{
  "n_head": 6,
  "n_kv_head": 3,
  "norm_place": "pre",
  "norm_eps": 1e-05,
  "positions": "rope",
  "qk_norm": true,
  "parallel_block": false,
  "init_std_down": 0.0,
  "beta1": 0.9,
  "decay_fraction": 0.693,
  "decay_shape": "linear",
  "batch_tokens": 32768
}
Each number is 200 + 30 x the weight over its row's rms, rounded and kept within 0 to 999. Layers, rows and columns count from 0. The size before them is the row's rms in percent of the matrix's.

# down: layer 2 MLP down (transposed), 320x128, rms 0.101, rows 221-255, columns 0-63
# gate: layer 2 MLP gate, 320x128, rms 0.113, rows 222-256, columns 0-63
# up: layer 2 MLP up, 320x128, rms 0.11, rows 222-256, columns 0-63
down221,111,251,207,202,240,175,173,161,165,166,237,266,206,143,189,148,183,186,267,182,224,292,166,215,173,151,182,199,196,205,190,178,204,228,150,172,172,170,211,212,182,222,235,230,212,173,203,193,213,196,192,188,266,191,206,247,174,168,210,240,183,208,210,224,212
gate222,098,167,174,168,200,223,198,232,263,208,237,130,170,193,256,198,216,208,166,193,135,207,239,141,218,166,133,137,173,167,174,238,201,202,199,177,228,179,195,211,223,200,196,196,203,217,201,195,128,175,230,206,197,220,221,186,176,207,172,184,227,178,183,222,241
up222,102,119,186,198,143,216,174,188,193,191,245,176,231,216,197,182,202,197,246,187,209,220,216,243,184,133,239,177,149,196,238,188,198,158,251,207,156,213,178,191,184,162,161,160,165,166,212,182,203,152,154,173,192,186,180,158,199,171,189,205,198,237,218,185,146
down222,105,205,134,202,187,208,170,192,148,182,190,163,184,197,160,202,241,239,193,140,198,154,193,165,223,161,217,222,209,195,175,170,172,181,199,177,223,218,232,212,184,197,190,201,249,205,183,167,197,153,209,250,216,254,227,192,257,239,158,219,241,216,143,227,244
gate223,103,201,220,160,185,225,200,202,181,253,197,184,186,281,216,127,215,201,256,209,218,224,199,189,241,203,204,199,198,234,180,235,143,192,198,240,203,249,182,189,225,203,209,244,211,174,247,187,184,129,184,231,189,202,237,249,187,141,199,241,221,171,217,202,164
up223,105,194,185,203,213,161,224,157,173,158,209,167,204,160,120,210,224,224,161,200,183,220,205,162,173,206,225,193,190,174,187,202,136,191,221,207,201,135,192,216,257,233,109,194,187,219,221,155,170,239,197,163,205,190,264,219,236,168,223,202,149,200,155,229,188
down223,100,225,177,267,182,178,239,190,186,191,245,195,186,178,208,218,180,166,154,241,207,209,196,263,206,205,168,240,193,208,242,216,217,242,242,168,201,199,233,188,192,185,215,221,204,182,208,161,217,203,208,210,188,234,221,162,183,210,247,183,163,203,175,137,242
gate224,103,252,120,148,194,182,213,189,169,274,180,157,228,181,189,163,242,163,175,224,206,245,159,172,202,170,228,182,173,190,203,181,209,211,205,209,199,220,236,227,217,264,184,196,207,213,139,188,215,199,167,190,243,211,167,231,228,228,241,144,153,199,221,174,226
up224,100,241,169,227,169,211,232,262,151,212,187,206,191,180,224,237,180,186,238,206,178,161,247,198,212,238,222,242,150,204,161,169,167,184,174,205,199,271,189,241,174,207,174,185,264,206,226,245,174,231,209,192,217,168,219,252,203,209,215,196,169,221,186,263,228
down224,102,177,182,212,213,229,195,122,123,166,154,185,240,163,228,223,199,226,193,186,182,202,158,201,192,183,184,202,172,187,188,265,184,185,209,177,262,169,176,227,216,190,224,249,261,160,183,220,239,198,187,215,156,154,170,205,193,202,225,189,220,251,210,162,205
gate225,102,197,164,221,241,173,172,159,257,175,156,165,108,176,236,196,191,120,190,181,226,186,204,233,210,218,226,241,174,210,174,180,174,144,208,234,193,133,214,159,187,201,205,205,223,232,222,216,229,252,262,232,171,214,189,237,153,159,178,183,218,223,256,218,211
up225,099,230,214,251,134,147,162,209,218,210,216,240,188,185,216,262,252,242,241,227,232,180,172,177,188,214,211,193,232,221,206,189,254,214,220,233,145,219,168,223,177,179,186,105,142,211,147,142,225,202,211,142,267,198,191,197,218,235,213,209,186,193,188,168,211
down225,100,218,223,232,219,193,203,227,177,216,279,189,160,196,250,213,257,208,180,169,225,267,176,192,196,181,196,218,195,193,214,203,238,187,249,152,216,159,225,223,241,172,220,170,180,150,224,188,219,205,189,148,236,241,168,151,181,191,177,192,151,178,210,194,139
gate226,099,221,198,201,162,274,213,233,176,238,189,170,227,235,214,160,163,232,183,158,192,217,177,160,248,248,153,141,173,165,185,203,192,165,201,210,214,229,250,122,201,225,245,166,154,198,197,135,197,168,232,167,190,189,193,196,227,195,221,187,210,194,153,159,153
up226,106,216,148,236,206,228,186,242,217,225,256,198,176,202,214,226,225,183,219,201,231,166,199,173,169,224,243,193,196,157,214,213,224,156,199,166,163,164,206,206,215,214,193,210,212,148,180,191,216,123,210,163,183,220,214,231,189,233,186,279,223,177,237,191,172
down226,106,169,253,213,199,185,188,198,215,203,159,215,215,194,227,193,169,188,192,199,211,198,175,177,189,211,243,197,179,185,211,180,195,223,192,249,264,177,219,178,249,212,206,159,177,232,168,202,212,211,216,193,184,188,203,131,266,204,200,114,231,208,154,209,212
gate227,102,165,165,222,194,198,138,237,183,182,217,211,228,201,202,183,169,204,180,197,122,212,194,218,199,177,174,170,194,194,227,185,197,209,167,156,212,201,243,194,208,203,235,232,168,198,194,189,161,175,152,191,196,167,138,220,223,211,169,225,159,154,182,227,184
up227,097,206,158,190,226,222,191,187,239,194,208,237,174,190,190,182,194,163,168,200,200,245,205,237,253,251,212,195,239,175,195,178,196,228,254,189,174,177,242,213,168,191,235,192,273,183,265,195,195,211,169,164,219,215,244,190,206,216,204,221,191,195,159,244,201
down227,103,220,221,204,206,193,175,142,178,146,217,153,173,209,222,224,180,178,188,176,163,243,184,193,173,257,239,177,214,166,216,185,234,201,191,189,218,205,192,184,185,163,206,177,205,114,169,200,225,141,179,198,211,216,235,194,157,156,195,188,219,156,206,189,209
gate228,114,211,164,224,133,221,177,177,261,195,238,184,133,162,195,175,169,207,267,191,197,204,160,153,236,238,221,242,157,178,245,141,228,176,224,197,233,178,214,164,193,246,212,189,162,205,226,187,149,207,171,238,230,199,182,171,210,144,168,146,163,193,215,241,155
up228,107,209,201,230,184,255,224,211,212,149,230,187,186,186,242,193,199,138,246,178,165,228,168,230,177,187,174,220,202,180,216,234,204,247,243,147,236,259,218,211,208,227,205,156,144,162,196,200,167,209,150,204,222,206,194,180,199,223,169,209,232,227,220,232,230
down228,109,180,215,142,224,237,214,190,202,131,147,176,257,207,198,237,215,171,220,204,239,179,166,216,127,149,237,204,226,199,201,196,178,203,228,143,190,185,160,256,130,207,233,226,180,170,184,173,189,172,191,213,186,214,209,190,231,208,167,237,190,210,238,219,245
gate229,107,216,191,220,198,172,197,188,253,179,156,194,181,183,220,197,180,222,233,225,196,206,205,214,197,113,246,225,246,188,204,151,188,138,197,197,160,199,210,226,229,197,177,218,207,239,195,180,169,213,233,167,228,232,193,210,161,210,205,204,131,230,237,230,149
up229,110,192,203,175,149,202,215,206,203,211,201,213,207,203,184,217,217,220,213,203,173,220,200,256,191,210,165,215,217,164,231,256,119,246,196,197,194,194,235,200,252,157,190,214,186,143,234,195,233,201,204,202,231,216,179,202,226,121,290,160,229,164,217,184,176
down229,102,196,173,190,234,194,234,203,185,250,228,200,199,204,161,223,192,161,217,136,166,227,189,190,199,260,205,196,204,218,207,200,184,226,209,187,246,151,193,199,201,199,238,201,182,164,201,221,231,207,213,231,200,163,198,134,185,202,197,177,238,195,178,208,226
gate230,112,155,168,173,204,191,194,234,215,213,258,176,221,180,198,151,151,216,158,227,143,254,200,248,213,183,187,163,168,238,204,200,178,171,193,194,259,247,212,195,239,202,162,180,214,194,257,190,222,143,175,204,196,202,187,237,185,212,197,233,203,184,210,248,198
up230,107,196,235,217,188,211,201,157,213,262,139,231,204,256,212,221,219,213,201,167,181,185,222,144,141,258,194,212,241,184,192,250,169,230,226,185,147,185,160,196,236,232,228,218,202,193,226,227,171,234,204,207,201,231,191,266,225,213,192,153,167,161,196,147,224
down230,103,205,166,147,148,208,136,239,182,224,220,199,229,221,179,164,266,179,187,194,178,201,174,203,179,186,182,173,152,180,214,238,239,145,194,219,168,182,191,217,253,144,164,218,189,215,210,202,214,190,191,211,206,223,189,251,182,156,177,198,145,186,225,208,143
gate231,096,185,192,214,203,167,262,228,232,193,208,192,165,194,186,155,192,259,192,174,222,232,224,233,233,178,167,211,132,201,193,210,212,235,225,122,221,174,210,190,195,218,215,232,227,180,156,217,212,232,238,243,237,239,178,159,259,186,196,156,183,210,210,205,214
up231,093,162,171,194,204,238,131,153,218,202,152,170,155,188,230,251,208,217,218,192,145,132,143,218,186,204,224,225,227,224,235,233,226,175,194,210,212,192,212,174,157,173,279,229,133,174,254,246,260,194,208,232,157,205,202,226,196,166,188,193,195,144,224,145,204
down231,090,240,147,187,180,220,259,219,208,161,139,226,172,183,174,257,192,183,240,253,167,174,146,198,198,171,215,208,164,218,184,220,175,171,197,171,192,218,243,156,204,209,176,222,237,176,184,204,219,206,175,258,181,217,154,194,174,164,215,156,153,176,201,232,205
gate232,101,204,228,187,209,241,143,198,229,181,208,158,188,170,241,209,189,141,192,199,184,203,150,164,231,179,167,226,156,236,197,187,217,184,175,214,178,198,215,170,154,282,192,231,208,221,169,209,205,143,147,253,232,227,214,189,183,151,173,241,228,198,223,210,204
up232,098,246,214,183,238,210,164,160,186,161,215,223,179,295,232,155,250,185,203,236,166,193,172,212,212,192,211,175,207,196,245,195,183,194,214,163,187,163,220,143,228,212,130,219,181,177,195,210,217,189,224,210,221,214,225,189,244,185,200,218,243,234,221,200,141
down232,102,132,178,222,187,163,238,172,206,166,194,164,166,191,208,202,228,207,185,189,201,211,206,204,152,179,184,226,164,233,220,191,223,213,181,195,166,189,179,226,134,241,195,208,196,194,207,180,201,197,199,167,162,199,167,190,177,193,144,189,189,245,188,166,166
gate233,088,175,216,187,184,189,195,186,188,239,152,193,213,140,163,216,203,190,277,164,202,259,244,207,173,203,203,191,204,161,188,193,197,234,180,229,214,243,236,193,176,161,218,141,179,162,193,209,179,158,176,162,195,142,187,212,267,224,213,228,188,223,166,248,195
up233,089,205,158,190,214,206,161,168,206,173,186,224,166,196,156,242,205,189,194,200,262,166,164,211,179,209,253,228,249,218,196,144,176,236,233,174,212,198,181,209,171,215,189,156,261,220,235,263,232,184,173,196,215,250,207,224,179,212,265,247,213,187,182,194,150
down233,086,186,202,216,216,181,181,254,183,149,277,211,232,198,196,161,184,213,190,182,171,222,242,220,207,234,195,221,234,200,142,224,241,194,179,165,150,193,198,154,284,232,173,177,204,186,216,206,208,188,178,168,199,252,203,204,171,221,198,203,185,234,238,205,229
gate234,098,264,192,203,175,202,189,185,193,285,231,184,164,220,215,189,177,224,212,140,208,174,213,205,220,214,241,173,158,165,243,212,186,223,202,212,146,202,221,202,208,211,242,189,184,148,214,205,212,223,155,222,206,171,213,204,197,216,167,247,199,168,214,228,203
up234,100,217,204,192,224,174,213,231,216,250,194,203,227,254,161,187,191,187,149,211,196,242,185,180,192,156,181,142,208,206,175,226,250,219,147,155,163,221,144,219,242,197,254,191,217,179,193,200,195,220,188,199,198,164,162,166,197,200,165,145,158,206,198,207,220
down234,103,265,229,157,206,160,206,221,181,191,241,170,149,229,253,214,143,208,196,139,171,190,126,191,184,218,200,211,186,193,175,228,209,182,227,197,227,232,194,212,154,209,182,218,212,183,166,151,170,170,164,198,213,158,188,187,224,165,204,187,238,211,213,244,174
gate235,094,153,145,213,223,160,202,161,225,184,243,195,163,153,238,244,171,163,241,195,173,213,155,223,207,237,236,202,234,145,205,182,194,207,242,210,230,190,231,208,201,236,184,254,190,160,184,193,160,159,155,216,224,215,195,189,218,187,193,190,197,197,165,257,167
up235,101,252,142,235,242,190,202,202,198,219,228,252,207,206,208,206,194,191,236,157,169,241,228,202,177,203,185,186,209,199,230,192,169,244,207,221,232,179,177,171,213,222,146,170,172,208,166,190,199,207,272,205,183,229,316,189,195,205,250,227,208,159,129,203,163
down235,104,183,222,192,192,210,219,227,167,229,169,179,166,168,232,176,202,187,199,197,194,177,202,230,176,182,253,220,202,200,193,183,162,175,182,227,133,213,176,165,190,169,192,207,206,200,192,181,212,242,178,184,145,157,231,200,235,209,205,174,232,180,192,250,185
gate236,102,159,241,192,186,237,199,223,218,205,160,208,212,179,224,166,173,191,182,162,214,148,208,229,210,184,237,177,169,166,181,224,195,215,191,220,192,192,174,185,190,231,211,275,215,200,228,199,199,213,228,185,204,195,165,181,154,123,177,125,266,207,174,224,159
up236,105,180,196,184,195,213,185,203,224,168,184,215,164,176,201,189,186,202,206,199,179,198,136,168,216,242,204,181,200,220,135,205,193,230,209,232,199,210,222,184,167,203,212,249,197,136,227,226,205,231,180,207,203,168,218,202,187,191,164,144,208,152,190,183,182
down236,105,174,270,223,209,226,193,185,194,207,192,187,216,216,152,205,198,200,229,188,194,180,215,164,202,191,251,154,182,206,156,231,203,187,193,142,218,243,202,207,193,249,163,221,211,205,122,193,200,208,185,176,189,186,159,208,238,173,155,221,254,224,161,264,248
gate237,099,234,215,232,179,182,214,220,253,244,239,233,187,212,245,167,123,188,161,197,230,204,271,228,229,206,204,182,190,198,207,186,180,241,149,176,205,232,201,173,179,163,250,180,193,215,207,208,255,202,185,174,180,212,253,146,196,198,224,166,174,203,193,172,216
up237,104,230,219,155,190,221,190,235,188,226,222,171,214,191,233,229,235,211,187,197,215,233,162,173,180,236,207,215,223,162,235,175,224,168,173,184,221,221,285,139,229,204,230,175,200,275,200,251,181,236,190,194,231,213,178,206,238,184,233,160,170,226,214,198,194
down237,105,241,180,208,195,168,229,157,190,159,228,193,175,184,181,206,187,187,250,219,217,173,261,173,198,228,221,198,255,187,227,195,185,215,210,191,258,179,157,228,244,148,239,235,225,222,255,168,217,202,197,228,184,201,238,249,203,167,177,242,182,226,238,263,236
gate238,103,268,197,210,206,232,252,200,253,149,205,240,149,136,251,167,169,159,203,221,172,225,214,243,187,220,177,218,220,153,236,213,215,200,204,180,188,216,230,186,210,251,211,198,223,233,202,190,217,200,154,189,165,242,229,135,220,199,238,212,183,151,210,180,252
up238,104,212,219,196,180,246,172,177,182,195,234,256,132,245,204,180,176,190,205,217,221,253,264,217,163,246,239,186,163,171,186,203,196,197,209,148,181,219,209,145,244,218,185,156,186,205,166,205,164,162,132,207,212,289,212,174,153,215,208,194,208,210,224,159,217
down238,103,160,216,197,229,175,201,185,204,224,234,244,221,272,171,215,181,198,188,156,229,150,230,206,174,210,148,200,226,192,221,209,187,215,213,145,178,208,144,188,213,191,200,197,212,151,181,183,220,207,172,200,160,220,197,176,189,216,151,196,243,223,202,200,186
gate239,115,223,210,196,220,232,192,226,224,177,258,188,225,171,232,187,171,158,205,231,204,210,211,244,190,174,217,180,220,202,148,233,205,210,188,225,164,244,191,203,245,233,198,160,235,186,198,170,217,220,195,221,209,218,201,154,176,224,200,182,164,140,200,272,270
up239,107,265,201,202,221,204,179,192,241,224,203,210,204,202,227,195,206,240,205,159,185,214,215,205,217,129,192,179,192,174,235,224,159,203,212,246,204,235,236,220,182,182,206,176,186,206,209,230,223,134,163,223,183,156,206,141,288,150,155,172,225,171,257,187,170
down239,108,199,164,188,201,181,238,267,184,214,160,174,185,185,195,231,200,214,225,208,251,181,207,184,177,165,235,216,195,163,262,210,193,215,211,221,224,175,140,251,190,217,220,178,201,225,196,214,200,229,162,191,216,216,161,233,227,157,180,151,214,209,242,153,168
gate240,101,222,217,188,214,201,166,258,227,220,189,177,191,157,183,182,177,199,142,203,220,227,167,172,182,206,177,169,198,213,157,269,225,174,158,212,233,193,234,175,183,193,211,186,193,197,189,175,212,218,183,197,241,199,206,209,187,200,170,186,191,229,177,195,223
up240,104,212,136,213,150,217,154,207,210,248,201,172,187,213,132,188,158,208,211,170,211,199,231,199,140,169,230,178,234,164,188,227,204,160,171,197,180,202,237,243,185,210,156,204,195,170,250,232,168,188,197,187,184,209,240,206,164,173,182,195,176,201,200,150,202
down240,103,167,179,173,157,214,194,213,200,173,258,245,235,208,194,224,218,189,203,192,216,199,192,209,237,162,154,215,162,228,219,221,246,208,147,196,241,168,201,170,237,252,209,239,205,202,222,188,188,187,188,220,198,121,194,195,217,202,156,191,190,171,148,98,149
gate241,101,220,170,199,218,234,178,197,255,230,221,176,160,205,218,192,142,193,163,158,166,247,145,148,242,238,147,179,158,194,186,188,252,206,225,204,237,179,170,179,181,251,199,213,199,158,173,203,225,225,175,218,198,196,130,163,202,180,204,168,197,173,223,182,214
up241,103,152,129,172,252,246,210,130,204,221,209,244,192,211,163,148,190,256,237,247,174,238,226,245,216,174,219,187,252,232,236,183,231,171,169,246,187,206,158,202,213,193,172,209,154,203,159,209,197,232,203,168,215,141,186,131,168,175,191,163,183,197,203,233,204
down241,104,201,212,237,174,204,160,183,192,217,184,213,216,226,221,254,201,184,191,158,190,201,201,209,211,244,200,189,160,215,180,194,233,194,184,233,146,157,247,206,213,167,96,201,231,215,215,253,221,226,177,178,196,176,204,222,197,161,145,167,182,208,183,206,189
gate242,107,172,222,189,199,249,209,190,187,227,186,151,157,232,185,228,230,234,234,254,202,158,180,216,226,179,180,203,223,224,198,154,201,208,230,209,235,239,224,170,204,163,214,203,179,190,204,188,199,227,268,165,228,164,218,154,193,229,197,151,199,215,180,177,191
up242,100,205,200,211,209,253,220,120,220,203,232,145,166,242,217,132,226,234,209,203,244,200,187,181,232,143,206,206,212,235,178,173,234,195,221,231,184,211,187,183,202,153,176,164,192,250,154,205,205,225,223,153,215,131,171,198,198,238,172,180,229,225,218,195,207
down242,102,212,166,194,203,154,221,207,214,267,152,180,120,166,203,154,228,182,205,166,228,144,190,198,200,186,203,191,179,233,225,128,171,196,208,151,203,250,219,182,213,172,200,144,214,249,238,197,210,185,218,203,171,168,235,227,154,213,156,168,182,185,231,190,183
gate243,091,180,195,231,229,191,219,201,241,245,183,198,194,238,162,181,218,210,182,167,213,148,201,151,209,226,150,256,171,181,224,218,196,166,220,174,188,213,188,212,162,204,254,181,153,216,173,214,180,172,213,233,197,240,245,182,238,192,197,225,231,189,243,229,210
up243,096,197,187,170,200,209,220,235,165,177,207,215,186,234,199,213,214,217,182,199,208,279,224,170,201,173,202,195,175,182,191,197,228,178,243,216,220,184,246,198,202,182,181,202,176,203,202,232,234,159,197,215,135,192,249,228,198,215,206,204,226,162,209,142,249
down243,100,247,221,241,234,216,184,171,221,207,186,186,234,182,216,193,210,184,222,196,198,206,162,178,207,245,230,209,152,153,209,211,154,211,169,266,201,211,192,174,169,205,175,228,283,220,208,197,157,222,237,178,182,202,203,170,199,172,165,216,204,159,199,170,215
gate244,099,176,185,169,178,209,209,208,194,201,251,240,164,192,228,205,177,199,161,210,175,169,178,183,215,157,184,200,143,207,149,193,184,223,178,195,252,198,210,203,221,206,184,228,241,183,175,217,193,185,196,173,205,178,155,221,180,128,143,215,202,227,192,152,221
up244,103,184,200,225,148,228,235,162,181,222,212,152,142,181,186,214,223,214,237,221,178,193,163,170,149,198,184,228,178,188,204,151,165,206,167,239,194,151,222,201,196,228,215,221,226,195,243,191,209,173,249,234,184,192,176,216,194,213,238,228,182,157,155,228,174
down244,104,187,204,211,160,216,244,251,238,194,245,165,144,183,180,213,194,191,244,210,174,175,187,196,233,170,214,226,168,182,139,164,168,173,191,203,173,196,227,264,182,221,188,153,206,206,210,232,204,179,194,130,203,198,174,142,230,206,205,223,226,245,160,182,190
gate245,103,214,205,193,206,258,231,246,196,256,239,204,205,213,181,248,163,170,180,242,265,276,202,238,175,192,218,201,171,190,211,143,250,200,226,260,227,209,224,216,238,248,216,205,190,165,219,190,248,237,222,241,213,189,177,145,192,218,255,195,245,164,193,201,187
up245,105,238,209,160,127,226,210,165,192,192,212,132,214,190,211,210,187,198,202,266,210,203,238,230,184,192,227,166,186,164,190,198,220,214,217,169,217,160,222,157,215,149,194,226,203,215,210,205,186,189,190,183,214,253,236,262,206,241,211,143,260,209,199,151,147
down245,109,195,219,215,190,205,195,163,209,181,149,228,229,196,237,180,166,235,185,175,191,186,238,180,200,219,206,239,181,142,236,222,146,164,216,220,215,200,255,202,186,146,179,171,186,193,198,163,180,206,214,217,245,220,175,147,248,216,191,181,167,166,197,196,201
gate246,102,201,180,204,241,183,193,162,156,215,235,154,151,187,164,167,215,163,254,208,188,224,262,227,205,202,161,227,206,219,229,202,253,242,237,234,219,187,173,219,169,188,190,181,254,233,229,176,254,172,185,264,226,191,208,259,189,194,229,180,173,169,157,221,170
up246,098,289,245,236,156,231,260,190,174,178,178,176,175,161,188,183,168,224,173,215,172,247,200,238,247,230,181,164,184,185,151,173,184,211,225,212,195,175,181,187,187,206,234,201,219,211,236,218,238,217,189,200,166,227,209,179,156,195,239,223,172,176,221,260,222
down246,101,261,164,180,221,222,204,217,232,159,227,235,249,189,199,199,197,162,227,198,245,231,178,211,172,178,216,244,212,179,203,223,186,198,222,237,220,170,193,212,192,193,184,215,183,187,197,209,151,217,218,206,195,167,184,170,189,174,157,244,178,167,230,149,204
gate247,098,157,228,228,220,225,232,184,172,195,186,180,220,219,190,158,245,155,229,211,212,193,250,201,166,197,160,266,214,219,208,188,210,263,252,228,202,176,216,225,178,194,205,201,248,163,173,236,158,188,238,222,281,209,199,214,200,250,252,198,156,175,130,173,215
up247,097,198,194,203,198,121,148,165,212,199,224,196,165,217,219,216,157,215,235,236,246,226,168,194,239,207,176,280,176,224,183,161,195,193,190,175,189,222,230,194,203,200,221,179,199,135,226,172,205,228,194,215,173,171,186,212,167,177,173,191,247,174,176,196,231
down247,104,230,230,175,241,183,205,162,188,194,152,188,219,237,107,211,197,135,213,209,142,203,234,227,236,213,198,229,212,232,221,219,232,200,202,204,167,217,94,209,230,216,222,189,216,221,211,210,179,252,160,206,205,218,202,209,200,158,239,162,181,220,204,204,203
gate248,101,198,225,229,199,213,191,209,159,244,211,216,190,204,191,167,251,258,272,185,220,155,202,228,208,223,186,275,156,234,205,223,209,202,199,199,238,183,239,207,224,197,202,205,206,174,263,184,241,185,202,160,256,252,201,153,219,149,209,225,142,209,158,194,214
up248,103,216,239,193,185,135,209,200,189,225,203,234,173,197,162,189,200,223,178,206,191,155,187,204,212,146,194,198,255,168,203,189,219,180,173,215,248,247,215,203,222,225,233,246,152,205,207,175,256,222,225,173,225,217,229,269,284,168,211,146,220,226,223,281,213
down248,100,170,227,229,214,182,217,229,166,133,227,190,179,188,157,204,209,228,182,188,176,210,170,209,192,210,195,226,229,160,229,211,198,228,238,190,213,246,274,150,181,193,207,176,195,209,168,200,201,154,197,216,194,213,203,227,235,212,188,177,222,208,198,187,198
gate249,097,173,225,176,236,187,192,232,198,226,172,243,191,219,169,180,192,196,230,164,160,240,246,203,213,229,238,137,221,177,195,205,185,205,218,199,116,213,212,192,239,254,166,147,229,207,155,167,175,164,243,232,181,253,136,184,273,192,203,159,201,204,210,171,205
up249,096,201,235,200,199,182,210,182,212,179,223,177,215,220,203,93,204,194,162,209,227,240,212,187,199,226,238,229,227,139,171,190,176,178,198,251,221,183,192,241,284,203,179,222,186,213,173,179,189,175,200,169,199,219,258,153,227,226,222,229,165,186,194,223,180
down249,100,225,212,218,194,192,178,236,204,195,199,250,199,228,209,193,160,207,165,213,258,227,257,222,211,164,197,208,138,177,205,177,194,214,217,214,179,201,167,241,164,178,167,191,135,169,220,180,243,209,195,199,181,160,253,176,218,191,183,218,218,172,197,232,196
gate250,095,243,177,218,185,180,221,156,213,187,263,218,198,247,174,215,194,202,203,160,150,227,167,201,219,237,195,222,222,182,185,208,137,206,207,223,151,193,238,175,176,172,237,183,206,230,211,226,204,183,210,219,181,228,261,173,174,160,200,213,257,233,208,200,145
up250,101,169,209,219,189,144,252,195,178,229,222,175,223,202,244,185,193,223,154,241,162,213,176,227,228,210,250,199,161,207,217,214,188,202,265,177,203,176,185,208,148,203,214,210,269,187,168,219,176,223,156,183,200,219,209,198,224,250,201,194,185,197,127,222,133
down250,100,194,255,188,229,170,205,216,187,229,149,264,211,164,213,187,174,201,170,162,140,195,231,218,173,222,159,219,194,210,243,296,223,219,232,211,212,218,184,186,180,175,221,187,179,190,192,191,235,184,173,208,211,172,156,206,202,239,206,193,191,195,151,252,231
gate251,103,173,200,151,184,200,157,255,250,230,259,211,192,242,157,188,211,206,216,163,202,176,231,278,201,185,190,183,192,200,173,201,192,168,209,157,244,161,229,130,215,216,194,164,209,115,213,182,228,240,214,170,207,188,203,158,181,185,182,223,207,224,205,171,180
up251,104,217,215,183,217,251,187,180,226,200,194,204,252,193,133,247,169,211,130,184,185,161,163,233,203,185,214,175,155,180,197,214,213,180,236,180,228,209,241,185,185,166,188,176,205,167,226,136,223,217,202,155,215,203,212,173,163,150,232,192,224,237,213,204,228
down251,099,214,221,200,192,248,241,191,201,150,182,231,233,179,219,167,202,202,210,183,230,191,130,205,166,173,188,164,200,205,195,211,196,195,161,161,140,156,251,159,218,205,224,183,150,170,180,227,221,204,165,158,194,207,165,167,212,194,205,169,214,255,203,178,196
gate252,104,209,183,213,138,230,240,238,222,243,167,144,160,200,176,187,171,198,248,219,130,218,214,244,210,186,186,124,213,229,187,145,241,199,211,197,197,198,187,215,222,195,215,215,135,258,227,145,222,204,159,179,163,178,179,184,221,170,188,197,145,234,179,186,233
up252,104,177,187,219,205,216,239,232,261,212,155,162,211,163,174,215,200,240,238,177,168,194,186,260,199,233,239,212,267,177,160,159,169,253,259,195,190,229,199,167,192,195,232,193,170,224,168,216,203,194,164,219,199,181,172,131,175,174,264,239,225,201,186,227,208
down252,103,239,169,172,190,173,186,191,239,261,155,154,201,139,296,198,221,246,184,200,147,208,238,190,156,184,222,187,213,222,185,189,222,191,173,208,219,198,231,254,148,138,276,214,165,155,165,167,220,184,235,189,214,227,214,195,210,158,200,198,216,205,205,190,184
gate253,101,205,161,136,168,164,189,187,238,276,219,196,161,265,154,188,177,220,201,205,206,195,195,231,132,242,199,199,140,208,218,177,254,191,168,227,236,150,227,188,271,217,218,190,179,187,183,192,199,214,178,205,198,303,258,199,242,168,213,172,209,225,216,194,193
up253,099,240,222,199,222,174,182,176,226,209,225,171,163,178,185,187,202,187,200,197,170,197,161,243,204,202,142,284,215,186,156,158,199,205,232,213,220,191,168,235,177,205,212,213,216,176,178,168,136,145,174,209,200,223,234,131,102,241,215,219,244,185,235,145,183
down253,101,198,182,246,161,192,209,178,188,259,196,193,224,157,186,179,236,195,219,172,192,177,177,221,224,261,179,204,206,224,251,197,185,188,206,185,169,220,196,221,138,203,193,218,265,177,183,228,128,175,242,178,197,165,187,180,227,236,204,195,207,112,186,204,222
gate254,105,200,169,192,231,228,184,188,194,232,193,140,164,202,189,211,237,132,175,221,150,161,223,199,181,249,221,221,186,185,240,236,177,234,145,176,192,251,167,190,235,160,174,239,176,152,205,237,208,173,184,213,217,216,179,189,211,234,208,217,171,176,254,226,182
up254,102,243,253,189,157,208,235,164,211,209,203,234,192,241,214,174,204,187,213,156,152,182,210,202,208,169,159,221,163,214,214,148,217,181,185,188,187,208,182,271,187,160,198,173,197,180,195,179,156,233,158,182,198,228,183,127,226,190,159,244,168,187,198,186,187
down254,104,220,196,226,181,235,161,209,201,173,198,148,229,118,286,201,180,270,209,207,165,188,220,132,251,217,200,227,217,231,196,220,214,173,201,175,185,176,162,204,164,191,207,240,189,227,207,222,171,184,199,226,159,176,177,224,293,191,209,165,218,203,213,211,214
gate255,093,173,232,179,199,214,192,165,194,225,237,200,227,251,223,193,176,198,231,177,197,197,229,208,220,205,214,257,152,213,150,178,176,148,221,141,212,234,200,184,199,190,205,153,186,140,168,225,183,219,193,244,224,240,200,239,237,224,206,198,191,183,207,199,168
up255,092,164,158,226,273,223,132,225,242,207,186,235,232,177,210,194,215,245,186,158,163,187,168,214,150,214,226,246,212,237,233,203,198,224,200,215,167,243,199,223,224,170,230,229,180,176,205,228,170,191,214,232,172,170,196,202,178,248,184,197,185,235,221,158,164
down255,098,191,173,169,252,181,187,257,160,232,216,235,224,167,196,189,150,201,193,183,198,204,170,178,184,183,178,217,182,214,163,194,203,204,196,203,169,219,228,204,229,194,198,234,192,212,165,195,189,232,211,158,234,232,241,251,213,220,167,214,203,187,269,211,199
gate256,098,191,153,178,231,228,225,215,249,233,156,224,195,246,201,184,198,176,218,191,140,244,162,177,215,190,207,187,235,214,198,203,169,201,208,188,248,193,205,194,167,206,186,140,201,158,233,241,227,204,229,160,163,156,240,215,197,208,179,170,180,244,197,209,241
up256,100,214,134,223,161,214,212,251,193,217,210,204,184,213,183,157,210,171,235,223,179,248,152,202,222,186,179,190,231,196,174,216,207,245,188,209,158,156,202,176,244,264,148,176,259,227,159,227,184,231,202,233,229,219,178,161,217,232,146,194,209,189,167,277,207